{"n_layer": 12, "d_model": 160, "n_head": 5, "n_kv_head": 5, "head_dim": 32, "d_mlp": 640, "vocab_size": 8192, "activation": "gelu", "norm": "layernorm", "norm_place": "pre", "norm_eps": 1e-06, "positions": "rope", "rope_base": 10000.0, "rope_fraction": 0.25, "qk_norm": false, "attn_scale": 0.177, "bias": "all", "tie_embeddings": false, "parallel_block": true, "init": "normal", "init_std_qkv": 0.0353, "init_std_o": 0.0, "init_std_up": 0.0353, "init_std_down": 0.0, "optimizer": "soap_variant", "lr": 0.00686, "beta1": 0.95, "beta2": 0.95, "weight_decay": 0.059, "lr_head": 0.00802, "warmup_steps": 200, "schedule": "wsd", "decay_fraction": 0.283, "decay_shape": "linear", "final_lr_fraction": 0.0, "batch_tokens": 32768, "seq_len": 1024, "doc_mask": true, "train_tokens": 125100000, "steps": 3818, "dataset": "wikipedia_en"}
Each number is 128 + 32 x the weight over the matrix's rms, rounded and kept within 0 to 255. Layers, rows and columns count from 0. Numbers have three digits each.

# layer 8 MLP down (transposed), 640x160, rms 0.305, rows 265-351, columns 0-79
174089102193106113158108147137163191072084114195148140110164131134111061147158139155142154138133066141213111059125111043143215133127162114200094096152141156145162127130111143152193120093128058149142141158148109107142152068137195084096148110
103118101067181124123104100186115181121088207025109104144110177131064127080147144128090148146108121139119142133179157105140107093107116128108141155087104206079111163151104156121107143185114110165098080124122066079121105108175144127093093159
151124131133065121139140142138125154093125120117118119110133132105060156114119082117114100121116195016118113123171161118205121099109119110134116126123105097128107166138125162142134130066088183160142145163078155126117161109132119168143177160
098122139183137136102078136128173053124167101118158154164134095181106132132150111129138085159172105115150169173145144108148152140165095091167142117073143158089158147160099177169081077167136144168103087086167113106078062086164144115162160162
153144108198130201066113104137062118113175056179066106090169151127079070169187129171118149135119165142105131085127057167124131198147115102088117127107142171166086095124143129216131184137136089107122112151142116091124130134121134164118090064
125169149091150131112112101096151140109087105158170092126151076133116166124166106101112103106109119119107077161069110103103143122095132162104124112023175069111122088093148131133098100091060126163118139146137138126133092155172103118117151128
131134135167141143116182139089117144061146181101105178140110100116171115134130108130087104129187092120135113139169188100133134103073082174112068167126125165080136155110166141104171105162097115147130166167128124139136120137056166104143140184
104156115110142162155130128175147099132168145177051150124146122132062073142153108117128113186122121116147106113139110164129107154134098116118117167101104112142103126121128146075132118106118116149096140169154150149086098138149126140178129177
099128095096113124151123109096109147114125223085164092121069200066160090103127101175148098072111169122095166131127090168164184147140123127096086073091089137137145117133175116136095128151149139111157112100095135151139180149117118114129145084
076107105135152125114144124185081124109148120163121130136141166075159131089148154136144139167114075112115076090096119137074053081118127103182131155081150165154087179124159152203118140168124130103115106102143051148128163152142085115169121099
162112102185154158160069170099105084099080152201142147124122131106147129148143147095167124157113149105165159078072105142085141132124162162129150175131158096143131130151146085196143101193126133100113162135162183147169100129152163152144122141
180109118079120146093126181116135162085147135123141129176158152095132093155141121117094074112110145138199127167051167130156124150176161071134143151125173091112168127143069127120154118114070117106127157127143144070076084135090112174130055101
141127107110158112153095135110105114138106153145131166160091124147061116127141128140070115150152077144120128083112196169165108130135164189161133111090150072158102137127138162137146153123107084103160116187122139136093127131119133203110147180
151216096160133122106154157134096113141156076145129129102140122142137172113070156143171108147167120084144162106127094104112125128090123132135126077132129122126114116063147111198067082055057163128140119150183186125052130134056157126087131079
095115122115117107166069135114148073089111162121137147158129079099075134106099143130148092122108096103128163105089090160103140120082208104120078174145130134106135135106088141109103105106178142135159148105120103133143105117099172125150134105
138122135114150145119111114139168021167153141134172120131136106122110110092143102076141194149138139109139158132132105141145128121083116138121140107124127041095102132152158104175123096113088148110086127109148145135072090114158099131168147133
136133120096111184130152102116138165132123219110155106202157155125088086162095141087094150095150164143181114180109189117083159128082123188170152130180112115124138107145103116154135136129092115123083128145201155101178142135138133115148145115
104073113077080078075167129164151116177168113129125116066126076119151058154131094177129078185135151111108131156126152154172079163037120125154146109121129094172125121146121197162143094135124157101205127088126182126126159112104125125111151135
114158106066136126155184074063153140112082111245226119086105107118115245142094130069113159163140105136086128190095163150151102089124147108139098129097153083142125130080173154142146202206128120100126106135171184109156097130125174116174155182
152153153143114159118172083139125099088172161169156139117116157100164122059138112124151165120092125146064087071140058153119165060128127086169176099174108081192207043253077152071109108109076116061124105102128124175121104151153147124105143121
149136095106167111099158100079168152156099144140090119139103093188124131122163101100158120115103142136042115083204096138122123091118111128154160049162085119116169099164108174117107141084132122194101101148141204163104060145115192158109085099
095117131172126109163147178151147042151119144133178181179085063108096167137155127104069137187167166151132126116125072202131110136085188137108165210140081139076110135130125095169119167143173129092097173150084087162113136184126160136134179133
099059115159182115117155140167131130110109153134137090116146110095111208121128157149106120172143121101128162138170121094126160144066119096207143112111134158100139117168122136126117093133086173152139133148132177097142132119169100061105126122
133135101166203132119193123128143069171168126122163125128160128106115107120104190089126168144130122133129107068169090117109100112119087152099132152092128101108143089148113126152114110110116108088117104164127101105130150149158086101104148136
122144116117119128127177159116131162099103085192142094212170093079107141143112136128137113076108131127186102109148119152135109141136100122169150184107162157104090168165205182162109119107110141102111110138098184096146152125137069074108070113
144165158147132216116101154128118157096125045106087105104048096125149090142124088059125105120142119171110173140105112140101125124145078155141121134142141086155126157110119149132095091121118098063144141118121142164110103086085135107071145160
109146147158113209118072126109077206163107174179115124098190150079138097107130110133124099067159184070148115136146095117158104171189101177086122158129174154078128083126123106156132120139104080144149055200142156125079145158163157143139158136
205135213131062139131127118140156139090144101126231127163139117125118125120150115111152100111169154135126227146132004083158154149169148088081195197125145137195130116192097130159129108102056157103110162113086121113123087112156145135092074187
195174164182142107099148110041207126163145130172076157117168116141122137077096115135132136148063155111137058143146099125138097119155128147116123126178136074093098173145099149093151083112135076136138107089087155139202158068111166121135118103
177107133169176093089139104144123175081186113091112155062087065113095151117182155136116159097133141137159170198134087094136139146112114135130147142127127147086106177104124098149179108088141136143119120100134137131130102103162101132074166170
148136134120110145134143130130109165149146166106146119142117107114155165122139186157169137100140063179139127084146136102138055152115198168100087133138153155099146067153126139136136166090109092146086160043136116071085141078149108086160124123
110173065130121111142139104132119096134163137173133118115127108117199122114096143133124082121120137144179126106137147141135207186118176147085101156143074123116094100118122148086205197162141128168174093105116151110146159092119124135131121172
129168127095080128111102151188127097131129114154062102164081104112086101159151164113121153136117200045137144167173140184172083109148143151069129097156083103124135104036103155092171158032081134107130121158056124176193231099095107081099153127
090142147144128159126156135114168076162167126147106182124175137185104130130142124135101118139090096121104115062166115139114153127156111154106110110165125144124094101133144138140139121143109061071154141173118089106131127121141125140136153128
126126106102116154064120124177092159130102144147152162137134101101153143159255118066175111140097062158138109065165068125098114107118104036112113153101193108093092137134128139142173117143123144146050089177148104117116164069101121174134115124
113158139174106096130127129138134144129137142136148109096142177115121137152126164148094110177106164165142152155133163151158113138158186120142187095086145093201150161145135123134145082147075105172102092151161132100153122148175129116133149131
100194178115116143142130153176078010134157087124139175157196156118111120128079107076099133090087161091118128178139103198080229148104081057136168109139179079114126134119159101118099200252134158154165088191103115158090057145107116157149122105
163104123131191151099118103099171072150191141148089156146140143105138081149094107126089076090146163146153100134098119141140181168155214113204151146152161119131130137069083075136148139113124059124155070156138141089104168144062121165189191133
121154143123115118130106174106169116154168116177100128140108145190146111109094112204125166139117155090178071093175136085098128107139111098080095140097114115127158126160128160146152011148139166112084103124114103139152073139099155089121098137
141134122179166133132123108185144087165106155194084120120162114155138141178171099126183088142105211117155077081147121186138111201174120138151121132077102017104097105075136161085159119098168084190120125099073109114123177142108136112123089045
074143166095119150131141043114120194159182122179108149160152137127065097165069124147134132140142129149126148127081112151145116083128123150147114086185162150096090169099122132130106139087103147082124106133138119144162154126133099114159183126
128099135155148105142175195107086171087149087161139116105119118101145183144179133110121113146105102143103099166102133174099140144150068094179088115102024155113136155144131147050077136092101111113213178167075127135098107129129143182133105079
164095103151123091115103111144191131095120071150170129141091099099169124159107141105108137170115121061188154089119115082195080130118198110079134133118158098136118153098120094116106107091116130158105091141160143153101136106115077114136134153
128159112140117115143157153140080092146112113177092112146179119128119140191097097125140192089155124207118104114154102155145181068115065179075105128159090114061088185191124135127085171125149127142066121185105120165150123107143068101168136175
100119119128113161093167180179102096165117116123187145140097126143094104137156122093110113149076162144119080089098110190152116135165132145113189160119133061122100140151136150127170194138173078022173045184101199184127154149149142179114093160
123070132100130128124172121160133089138111123105155134063114130091145131127094184156157153143168145130114151138144043119107174137090055083113080145114108102054167119125115082122135086182113153128096125168096144130086126153150112061120126114
151140108115169123123127167106154154129094106133155145093142107071160159130139128069134133083090099133133089090077094180138123081109087090130165108123115164169160160103151111150131123136137120128154106118104152066139096175087229110129144079
162136091097145110150053156153118094097152099136090129107136140126127140153152153118131125084079158128155105143104118156155070081136122092127139102122138167135150105123203168116128134135112106172134115128093104143089122122118123115152119116
100087118148155127111115133135135079128134143108126109103114161084104144124150112104116186132092155120154189108128134081079137134160133074111123128103034148104130175194134122162118101204133116133086154136083165138110125163102152147071080095
139110169133255152173124106142084112118141149156178123143124069161099106215080060119122140129152090127128142133104178087095153119121094174120140113139142152120143134157150111147092118177116152164128147103177102146139160115102159154129097190
081167171126159107176107095071099123096146146078157140078136127182173138138126132107107116116089126163127134065166140112145129111139140087148097159128084203127100104144090173060150106137141116148164122070094086115164095139116115158101139124
122118102151121063119157141091170101106165126058160124121105188059102175146148171148131114129075121144147111114135147080086081107143110163106194096105120158092113150073141125145180098107153126125156168144158156063091165107146107184169096179
065141139154066179172107158113121096131056110130135148138095151116123183100140111133172107100126137085122123151114085069059063127058112096153149151139102215113128128121130173046126075135179154122142133093103163158105131099115114150136123107
128146081184095123144139106146163069129116174099134184129100084152112135141162134144165155131150141112090124127116102137126123148147131140124078140132187111120149139124150119157118155114155122091111152128146149132181152160137138151121163178
130192129157198101096156121101195153071114094091096158096158151041101156121094129097067169158119144067162217111086083142145077145130166067173133128179151120102068159147134134128083088143155112134183169165077075103197136081154145099077152124
103140153086086191121139114171144091096082103099107158142181123135147166136187104154149142105131135155138112159176152127153069098130130118122147150100122194082139054164082056136115171098166072108075142115146097107107136186137106138097152107
156149168136176085139080098138115122124050094173121056200126147149098180122132098114084152163115098125076087176143112123076154179088015125103171130107114082147117122115115191149090100166067061129111134186085080063171125109178130093140096126
114132163097136090074094096120130211189116090090129090112129163141143092142105154139108089166115153125140088138110078093139078097159113149079156148105153136145118137083160124101044149129073142161138098138189084114131128120143145150133126104
112150110075084131171100138207099127161099117103192096111146119112085119130098132140138185023187053137135100085097116175146142109104135140095113169141112136146126082181180116076186197167055131093126087175136124114150068105141168121143136124
132131118104148123127176132153115170161091121158098160161164119133104085111130145112117142135160119061137110094108098181073158126111096107129145128110121154077142135120193118126142116136085144159143143120134089132138104118126164125107123161
118147114125112133163185155120125134081137136122100200143123081155133145148158123131128099153255157106138122181164120138088121105118115138104075098153094125128142077090164165145176115177139143149173143108171115151147178163099138109126096118
143057098140158093146110152126122107143144122140190101151149122108169096075115126184171149111073128123214089187169171139050078110170126146169145092167080142104150173130068041119152057096138134156159118117154112180143099087126154121171159144
103137138117119051095140170095097154116095150140062094122132133107160086162133123139163131126126130153124068089131152150104115120117072050168155145125122165098089139116124073151185073153135126137160144132130112186132135132133139166160147141
159119132151074147135139113104118255177190128182043116148124123109182141166111125131130079124079097096152147127112139127110176129160127137117099132134150098075120125147075118120122149112116163166154123170111139142114136139150143156132132151
091061206120100114155138101158082225164181154143146148094129132115139184183142134142141093104076098083130114122154189118129109091168104167142121125152163135076128168140200167091045078127120156143158089162094120177137093089136104089154086102
159135110092109077135173131132137185117138125144087192151143175133137120150159123066126159106098130115135108121111095091121160130137140117128109119174153162101117147199144120155123108110132071121139152111092135116144090096098125120159140122
099084146127136176122119154151099089139082165106101105134161155118130170136096191133154106077095123114168121128138082121090140157118126154205136188136184181118097164144114121121152117180082112170094084157161104106145127148144155149139166115
135134161063154121130084100065089221171119162158106110147107131151111097187134131130138107112158119175129136101153167118184149151140072145138168219136150066147100129137081139100139123127124107128129119153160115127121170081085162118156128145
162138171196155105174119120179120134082142140158181099157116128126114093120183101170124152140136134107181076098121104112141113117182153092068076069120109083125118100176132101116126130156099108161127231077099089104145153084121120107122182101
112193063139114142110124140118089113147070128127135135071174170126112201072093096100098157148100078092150112099097116161148124137134150121111113124117166125184089125137102169075167136126122048106097143136125159154070118123108153110144102097
169102097073117147073124091128117078147134113136038055126088169118132140128160213178081181120132166129158149069189102132131058083119136171083108130121159177098123141104108133091114127106089093140126105140151135109142097100165116130133054129
135158074165128093136130143099060108098126162216138042141164088180132130116102165087137112118119111138180122149187156126083130187067177085118137158102113155145129098178072106110154158139074156125134118142129136115105127134067134190136167128
153130153156129153106148130040168105165198175121181134134104137132145100074171123153157116094075117209078051075110109136129120132111144156157116128137094127121129079140148092111130151118159148117161078082142146113123171118100161119173124117
173149104141138117162139074241122114115140061120176138129203193178095163135177100105129152180113134128079113061144160108074133099152103069093131139184126082146046128144146120121151108142189148159081179040122120138135124110176169138145130112
116138110158142139166114112093135101127153097130179098124138202095146091130160125108048133080112108164065139100079101186154118111195139143110104200136129177129116104186120181102110103085057082128143076084117163122124124064123143166138096153
130127096169120135134114177173174111140143087135237144179151098124158075121097159116072037129180101130174077105155149170112114146096149152125188087125173144118096147165171167168122125128109112111104085100070127155103132087141167189106182079
130145136140143089155109138133148101208138132105140135116150104202119162148118094177154067125150157140159168140079130187148151113082144102135107124135112072103165105120187079126175135151112151091121165070175132129107120151091139111170129157
136178106153120117143151189147102152081147090147137128097122148127147142133109163070141110121098144122149130108092174129162101052112121120076143088130094111112082139119092177135159114111123155171143123130152136210180135127105136086107087117
157134144137147093115210103126079043179137161108103129181150140131076177159084074065141147116110190127108132090135130121099138163115085177112166155114095117112128112145129108179107123093191119180161075139107048115081148146109130158134099157
132126157064102136154105091137155085095209153097129131148134147184182174171163137113124177144106125111108137164098122144139125087135194118098119130138133128119096076141154156089108058114082074090183095138074115177148123099101142123130144168
180168155114121122160112107105107089159068139137103169147128117124209110132136133098145107122118129133096149198067161146160217100141129163183117072133119099096112165132133155174159138092157135099114145096111187145134167154152088140149076150
105141115104100156117089176113136096092146144052145139151137170174142102131120140125148116164150130159131077138138083117117085148165152175141161168128105063114136140139093146124171113118126131117125138172089119158113094144128200193122099107
161114138108170171122124106152136093098121157140064140140138136132168091114138127107123140112093137073205188123121174127139178087141191118159121188074160050125113092144163163182033127086039134149108122109153143219175098117148113120091109084
122109146131142151141111111108160155145168178129129084119120078094131120112126109178111144111168122140148080092104132177112122041132139130162142135105150125155158180115126156118095109132117147096160142096112161097161070125119122182072141214
146134110133120115149048130132164142114153145136143080090160129124152108182065140083159111167113068134154129101164182083162137115151156132100168175140082121198136099143130127117125150162071166119156183117160130152180064156135161145118162106
121165127119069194164138160136134132168116095145147130093091120108091167072107145111143126099129170111087102148152112151121132104114149108081105162143133152143180090140126100135193125155017141150138177127150203098144128105183065105149136149
094129109125140133137144107160162112126137185130105123101085128144102186122173204104156101077155131150097134115145102123114122046155145141129128214125120118132113144161160158089089117131161104159102100161138117120087144127159118130173110127
# layer 8 MLP up, 640x160, rms 0.282, rows 266-351, columns 0-79
108168134125150125152093156135140116090146100093119141084103138100133197170180178177141216115118060133174109091152098133140153108107164202107131131132109159096188088110139103104121099217150148124160162053073131101118135182166096110177168157
137109116130113128127060128102141115152164134099120140146095103163110195150178098143117111111077102087154096087072154153177153111108097109105164146117140132183144161158133154141174097142140157147096108127110139082073178119165122098108106108
097136115149128089098152156107187127113153107152149152100139132115141175112110130167024118162147142184146101182065144088108112155129127156128108112146117111119117132094111068107104133085116061098129116095092126102142120095169126170161107109
181200141042168099118163092133132164100181120138178144108112129091098134151164126110114099094141087109087108086176132071163134170104184087100166117143153140122165109110111077069104176176148108176105146130110146073066140132118125135137200134
138170103144151119099154181110143190127148093142151157131097158123154148154124143094096155094157177127125157178120092084185204137095180153125142089073117116145097106088134117131132151140159124113191066123142150108128115155125188103120135153
160123165107123154102150114068112115165178108177164152133104131119148173134096087139181128126128123069110058102165119133173084120088171119154135156085139144063067099131108133087094149138088038135120104090084063163140122154106157150138128106
135146096150147092104160122106148091099129141112177122072112143134144089128165142134169193135105149147163112128132105138179165131114103113167141147091139167128154096148227105151140147111189093180112194116111094178122119137108088078154125087
170161138123082177084135125164176152072158149128132132140124064063164143180095141105129120127117162184111139122143152088145154143110088126128113096213145079105161109152176078114109084076171147118114151064094095094128071116098164132211117120
151105138150105135097098110130127122062117126138186127166191139166096169103100102154093139127109145119131075101128110116142138115132091125139122174134155144161084152091118108069122144149122162099122093198134155098125099152093130141096182106
138099159142146172131085091035117165105108200112078126177127160117136128164120175120182097128103139135204140139151135119064178136129138153125144204108133150175114116143130170152112130145158068145087107108121143094153128149177114104141115073
114121115162107042110154085168109106100107137132153122145107121199093122116118103117125170160164102093062184072136124134150131087148092207089109086065156081184116156164122058105184097210113100148138136161125166128172116206124115083119152144
138128098119187141192137127109084114036132136109092131140116089137165129073090175130146136145187205164139139135121109133150148206138084131111126083144155123047126150094165080122101105144121179094092084112097144144065149096099132118162143115
145164119132169114107121055096092125084153114188078107175074139124202077114131157207110162105130145189126166071136119087111130112210136149101127118123126083125108150123146091154125111138154105133157141078159127131078154064067131103092070129
107149140127108218088143095148098125154136108116157159173118151126123076177141125147090097118098158142165127147189130140132138091141118143186162130166078103156152081123141101050135152100111112133116125208126161136133104159115093085103157176
139123105142123099145156149169107184128135149098152141125119150086135118185080122072097132113197116074090122111139124146100148137161135090119141157112186147171131097153109137126134196104110143148112131166110190118110180127121167129192147106
146160075101084129148077121133133181109112107109116164115113151112162140136129177120168093112152120125071155089124053111121127181112159082122178133093106192107157198074184122090099157155156129113176120116135122102086160104111054122139139108
102162045099137114134184122079148117095109153206149085103134064138115136141156124120083168147134063135148155199097186126105129239113091102123121131154105174085148149114150160131124151147215112133083140108085145069159121077072097174130147159
088132137081116084056079132070166132120106098136137144116111095077151101172093162156082154124135059121128137054217171163132162126142128100101095117082136100075108126142175131140178094126177021108124103143182086077153176145143172146146166108
095086110161147097104127155118185119102138179126158164095076105149154109118116108158120109103110153094135110099087135175170198105140162123079135110166184151087138184098083168124168108172182082116161161097161078120115079130041121144148098155
118115176133187147107145091160183101141169148176172126148109115109117115102116163120168112049160089179110114136117126108095101156113105136197097091102121121195109148111124139097122073112108110141029145166143115158157099169126105106126131087
091146196150128113135131120137146144128105109151128125190148109099127073119143179135111184143103159120099135123116185136128122125127126127112050108154078137089153122103134090148152102086134130128165109136138101174173115165171139093170020112
144074130155170168120140186176153123104107084098130108114150189142127151158113108152135091081106122085071132102119088172059113106178188145091137106165120118102143093076097101113116116143135080054102119140157157127154150142099048108124145091
149105111164177117134119167181150152072183093110106110163140123143120141130125133170186122144100167138103141123119127191147160137165122104152140195150096148094136118149138122099078199130119143127178116146141155076118111154145150117114138053
088158146135117114145136121059148126099161164147147141152140137119144157063147085121147128208064123113066131160156117105115140147102091149126095149068123108140105126156130078153104162122112132135106160118139122162124144127164109114065159121
070132112113041132148147148139086100127104132149113120144122148166127153127161120150148116108148157107161111109094135123151127125177155110144103137102124156130201137143175091162109127176163105136198100120106120091079176122116121098097096164
138139164032128117124149116071085124078111095132130192128075135049102138098024094125143113103215163066126158166140120142057099120145139107105118172134121189143178148130127095093165142105148066139173191085177104104134178141095138129123116119
102184120117134121147105061124114130110130156098182132094092194113108162094139173076168058107146152124106162201120159143137103131169150122091158168179155093216122166148119193150085164142143163152089101125101092141137096181157097088102094121
148125109120120137165141083080064143147086165124103122118144147100128116092164061183160195132170164123109121108145130137155162117194133138038069117130125124194077099158119114118133077148125119084078113088161112073089158172156128089078125075
131073102126115124138076174155114151116128153164096115131131067186039118156129171148110142112088150134158107124112160187179095128170132093150100112101061174162089180141098151125122114104107080110148135155085117102101124162142084163145124131
142153137118138127170151105083153175130106085116093097135125108143176159099148105039095219132141158104090143107078182145126163065124108119146088164150153095141157127065111157120126142130104132129155149102162123093103124096106156079184144209
152156076090116153144088100132160099066137101132101082155109075144153107171109161172113131147100103102177129127109196082120113183135182088152126127128055113121109100130104119085082172149147109100127105131118143136133106152133159161122165093
165131175159078179100059101120000135067120156178181118123100144116172118130151093136117130140027111132103139113142092122137094137168196038163090124130196120085159143179127073064109093113132132097143172097079176154125137137141129115182188131
093132122105045084069112104124180103109123085110148147130137123142165085114171173122124149120090167150114145186186157145115085125109087134135120093182100155137131119136142127111167127111116075087149125132105051118114105171165135124128049158
121126122119112164148129178089145146081125114146077164154104088096138155081162140136098175139136058107107144143165123125130114132160092175173068157141089139110125105159180154168184153105109109126106101111093163103155154150053135119130162125
105115120062125165158090115167151138162119132141103124154111128164172088152164085092096107108142093084103085143175108135090076146097130105107106126131115117094169090114095138141050137167147134116131128105095140186174137097122126144096124106
131162099124112176126134147136122098176132087082119140181153160170139140156105098165071212115126130082068115097090112107077128109076138040187128049142101078141089152169191149121117140252143110118142119099191160161130044114072114077113067098
150135098062154155036122165150102135150098163077173140140169110094116119059146095108119139123059132116131141152131157105133125085088087098126093108186086143114088087161169168118098136119144111102139150096104156108158161038097097096180081129
125123149088103116115141116183133135123103118140139115084143139121123175125145135094107100144155103101130147147189088141148150078124108167147145080139119117133155153129134142043142146125110146193184085105085089113102142091087096136130143117
142157202152182142085149133141156130091174188160179152128112107144127121084157172175109143126101129048109087127072098110119156214088084114076133045105128117119140147095093142095196149114117115143078125137140129116126113092191153097139095171
142139187136163099138121132111116113155136113128139145119134175115119109102128155140111158143129167106093084139106097162123089146148114121137145097130141234169104092113098100054143095101119108151146160103155131092170168121071116093162151102
140137114141098132140153160124117119098131090137093186187095091162092043137128160128121101159096147157083170023129166125148142085097112107154053076148119073126154107182109134165085106152133108132149135121168098106106181168145037120159123127
127122101173165113113157117098069110154122096102112135081170134116196079151193164141119157178079173086100065176083119135156161145118145117073090164198089128109163123127113121065142141149139136098165098118147127158141103112113157090143138127
140126091158129179049125139137128121130135173165160133173118173127147116118201159120106147088144143109150117076123089196100146151125098142132086138131092143075149122127103128147165135117141109163133069067176156051131243191100115062192113151
145106107097129168067153125134143127092142156109060198159162066066179122125092122152119179146131077140139177151064148145127158132076123150170099117110133246099101138055133133173103132073151119140094126109123093114119120144137134045114157084
115149097105132182120112133142211130113203136101176180113150102126118112091106156129155143137183114138064166117138166140163108147142135108165121171114072142099101095147190143104087103139089138119073104119145141004165099145163152076125150113
122118066140126041172131150158125102126144078098132101131118168093153170133144157109175182153118114085095125203129108134120127122113131183129107150126116188126137110145128133124154096131128127158154115128151129129116078161087132180113066179
134167116079165173216131104094165134135180127116111120128085170110107095171126087164121148078178124172146084137155216126155123171130129153145100134156067104090123117200116190169135122174117148111113108135149102079120144169136095095105127137
106130151093113107106109105115181109149076148170138156143196157134122162106105202150082088097097056107130129117058163102129102177127131133130170128106106118112155128097114161152151086118162082056138107110144162113084101120074122157144100173
075150137145164083155144122130070161106206101073074132100159134096122175113134118169145108063117149073179192091152123123166105111130049105127105156170119117116115068077194143121170139143131145131093131102118159155137100138119197129164124110
183151126141147092141103151157076133167139139141046181098113165122107124089174118126157145102133102119167107110197141135108095059124127136051140101113121124143106255095133068132138131112171112076134149129149128159156135112184145065143176121
106104094100076121138095153077178104089152173151097078089089178138126091143083145131072172085099155175056157094070179105118086110149160123170165094168137099087111117138123118110148151088110159107145126130189096080100121146138102108174117115
137142123111121125129133116143162171121103160114128103134078197170155136062135065141136109141160093173161113095145099096100129176164161123181115188152077193110139133166100156143062153083100077151157098075126080075150122170111108141098145189
129097122177085135114105126115109139150143152089165122119121108115156059147090127116156119106077124109103076138117140146127127100106120183176116118142118134106119180112115124117112147115120159113204088159113093123113154074070166153144079102
153188081150084114132102113144149135119178091155224149127113147101094116118137074054074150154106160096154091142162141123141116122139123170130126194137173072160137130084131095100176105153131068101094095124094117152169089109093091115169155116
145172104159180120135127208129177129100159116135109118165128137109125136110082104115205033140116132114138063168143119122118140120109115127160086098090149126127119097120217140108129093118145153115097089096138136217153116114189115128133183142
165161136151164135169152127103163165116150160130024145166089107151164156115115145119065094136194105133112117158140020136151136157079175090170128135141124080129165106151180154147116201125109129161131072081133136141152144149151143112106127149
164110114136141131159125139162174130112190079101147151162119160064110112126113110119120144090138162098108159057107179102121159114109126142146144097140155140137128150210118130123120082145133120127145130097134138105153120087146117124149097149
172149121095106138140084118128160156130133045109124132083117180132123134140141113131165106194074100147126094178193123087171195160117103169136127153110126123116181088168136129160141148142123114123093151123128122138120155102077178090132101143
146139097126141113153114151090143149105123127156104113146126133118103101173163143106116099144133205112150117163151112124102148125139193176092150108125155126141082095074172091092059151122098123121143097098117114157118150109166150189137135120
140122094099139156128121074162139102118149126127121108110119105146115171108092154142054140181155142145149119110152139094157116109142126116153112133101081088134201167173063098084117178131168175187124162049128166119164105129137125099122121172
135155114132098134179146173177151115130061157146137135089123149159094103170130098098116158143205063156083108090152169158182156155115167172044105193077073099137146154140098124112127136115132124108113113087196184122085170101137135129121117156
130126125162071130141131163138094125072117088166163089132123171113196142126094148136138157122102114139116084136142168128090142119166101113138109143119150123137095119051128129157146056106117160113139147121100084104121105133113124108152115124
142095149095145125149104187179188233122051089134130145127130183093113175127125127173129148185151109106122154092118085076119173174128175061132175160137176122130086146131212170156121211154132123106142142223094148130170127160160138130127077050
165107123150124133151142105193133123030097074125060137113152097105080096114088110107157179109158190104138104193103133091118117116144111146169136088102129130119158073086144143104116149120052131121090203103111147158099095155166085122105160102
084109144120143126158131123159136118091142115137107162125087104091106104103109148102136092109147104142142139106149154125121155138109106146137132167079146143131155152151114124138067125139112129118172145100189105150091110108130113149170153140
124162188111141123108174104149167119147147108107127177123131150099108168145113125170096096067102079093130066155110057143197140143124145123142104140095170167167111114088149170081162137169098100106122111118171113066108082179160105120118132070
045154096133140084180115119080165092138153129116191108062105117140147098144130142101114171103155132176108055121172072133096172156155124111139097125125162146152121115133090155139135082125131131163152204140103132112089116131150172128147161075
134143109131145125152163108173164095151139188104128218133115096107088067121097118131113053168146132155127088173119151117078135094076084168126105176131089115131106084165141109147151125093189111150149081104129138084174105138127109059101146138
126150190140137105154205122134076114096104158169197139152087145094180214095139118170119134121102112122145059139110179096119093116086104095143148135149151159152147140121155142171154131146106131097029095173140127128124174138096088108145104136
132161143153072199113134158180193113036112096134150169155135108123106111130136155122106111128159157065155169145145145141161114128130113147153111143177098193118161109051174161112137119114163181098153077089083204114088075140103056162169130056
132163081053080121157148157103058113128102127117193127106145094164105164135148114159104156180202190080074135103176126107172122099125129138128150124100137138141119122117163151127153071129135118122110058153124181168118114140122092127066151124
068141098117153145107188176197097166108157127126117214088153168113078129115092151121094155148107099076106159096106187178127132137074161100098085150093165135106197146172153116114171148100138077114083165151108142153115128112147109143143143125
075100105183123065140099098185133141043124133134097131140156139096133110091180131151139122095152104119107088165140100098130164139180184105066128121069162127104128070127094169094119135122163141161087124106126145130089114118119179160154171192
141130059138112099090084175112141104103106071152110169148137124081106161121177145107139109142110077082173104123146183206118152142089144127132110092120146132099132168145109146151131139121134116178143188074155135125059104111145166158156091199
089145083156171088175132165127170182084132124155112142145104139109076125138134152159138099136088143121127115044114164125125104151168119122103149076112145178130136128124115180115137178148122166090159103183114170138104104137078117143151138144
171143082159160097166094135153112154107153095099153156122135129100167111099137156101136100138107160145121082179101105138148125162126156105168135087163156124123131131152137153118088128101132128135133098097158193119102092166178134094111122152
090090118099132117148156091155210178171089191133136142131128102126160170142192167120138117122142072145105124100154158149109085127150156152161120170113150124107131160127156048094152120159111135135167087157089168102080179183149075159106111147
107136170132102101095155149129137152120125153132160131188094145189113134136060113098142137134108194159117140126147087091163070138112129156127181140120108098069121131139154105085164186125167141133124054108076134145074110116143158117092115198
135137132063122195144156135144167160133152107094090147143103135152123139088058146119093121129135119086147142156072092155142113081033121110157136147118136143166088120161195163101083134180159109094103162109157106090150085122153104117141101096
136110145126129196092130132101110104186113174138188120065131094167174100106116119148116164131176080141131091152186125146133142115186076163151084064145183125128132103117142107095145099142148131113164078135160176155138135126170111121159129092
071142129066141090156090126154106110090126136123116115169135148142125119132113102103118157143115128092102101149139113128161118081061131143155087122131127099107128118110170116116102166111109107154111114154133135121090124114122141120112133140
114119126119148128167110159064115110098115095145121157165125104097081137086182162100183077137095143137097125174141168157082199155146149098090094163112176149149169079098163172103178148115110089171104147118149133154107170135139147091100143139
126098159128161132131131113103089151150070109166153140105118165152199187156113061137160079111144098100157089155150125132151133163229129139146083094147132115073116157108099130120120157206142125111140111076115150143145132135153187159138123160
172131086132127169090129117131117140150122123130136142081175133100161116085100187071132096128129128081071145193160178096217119138118145179153122082070119191128206112131169154135084191149160115093168110117132102140155081122113163101140122166
103125138177101156161107173135122132159125142129086098124152159120115128146100073127084168118119149139138113108114119113140111114126138106113109082159129138118116172071139191076124105209120115139125115119127108163175086109148089063147075170
155129120130103112085114083136149177098120100111184130163156108105189087168113134049134136132179096107112131137141198088130116137158081108135125145110070136116129107109123073157183081112160137118208126100127192096168098161141112165127135136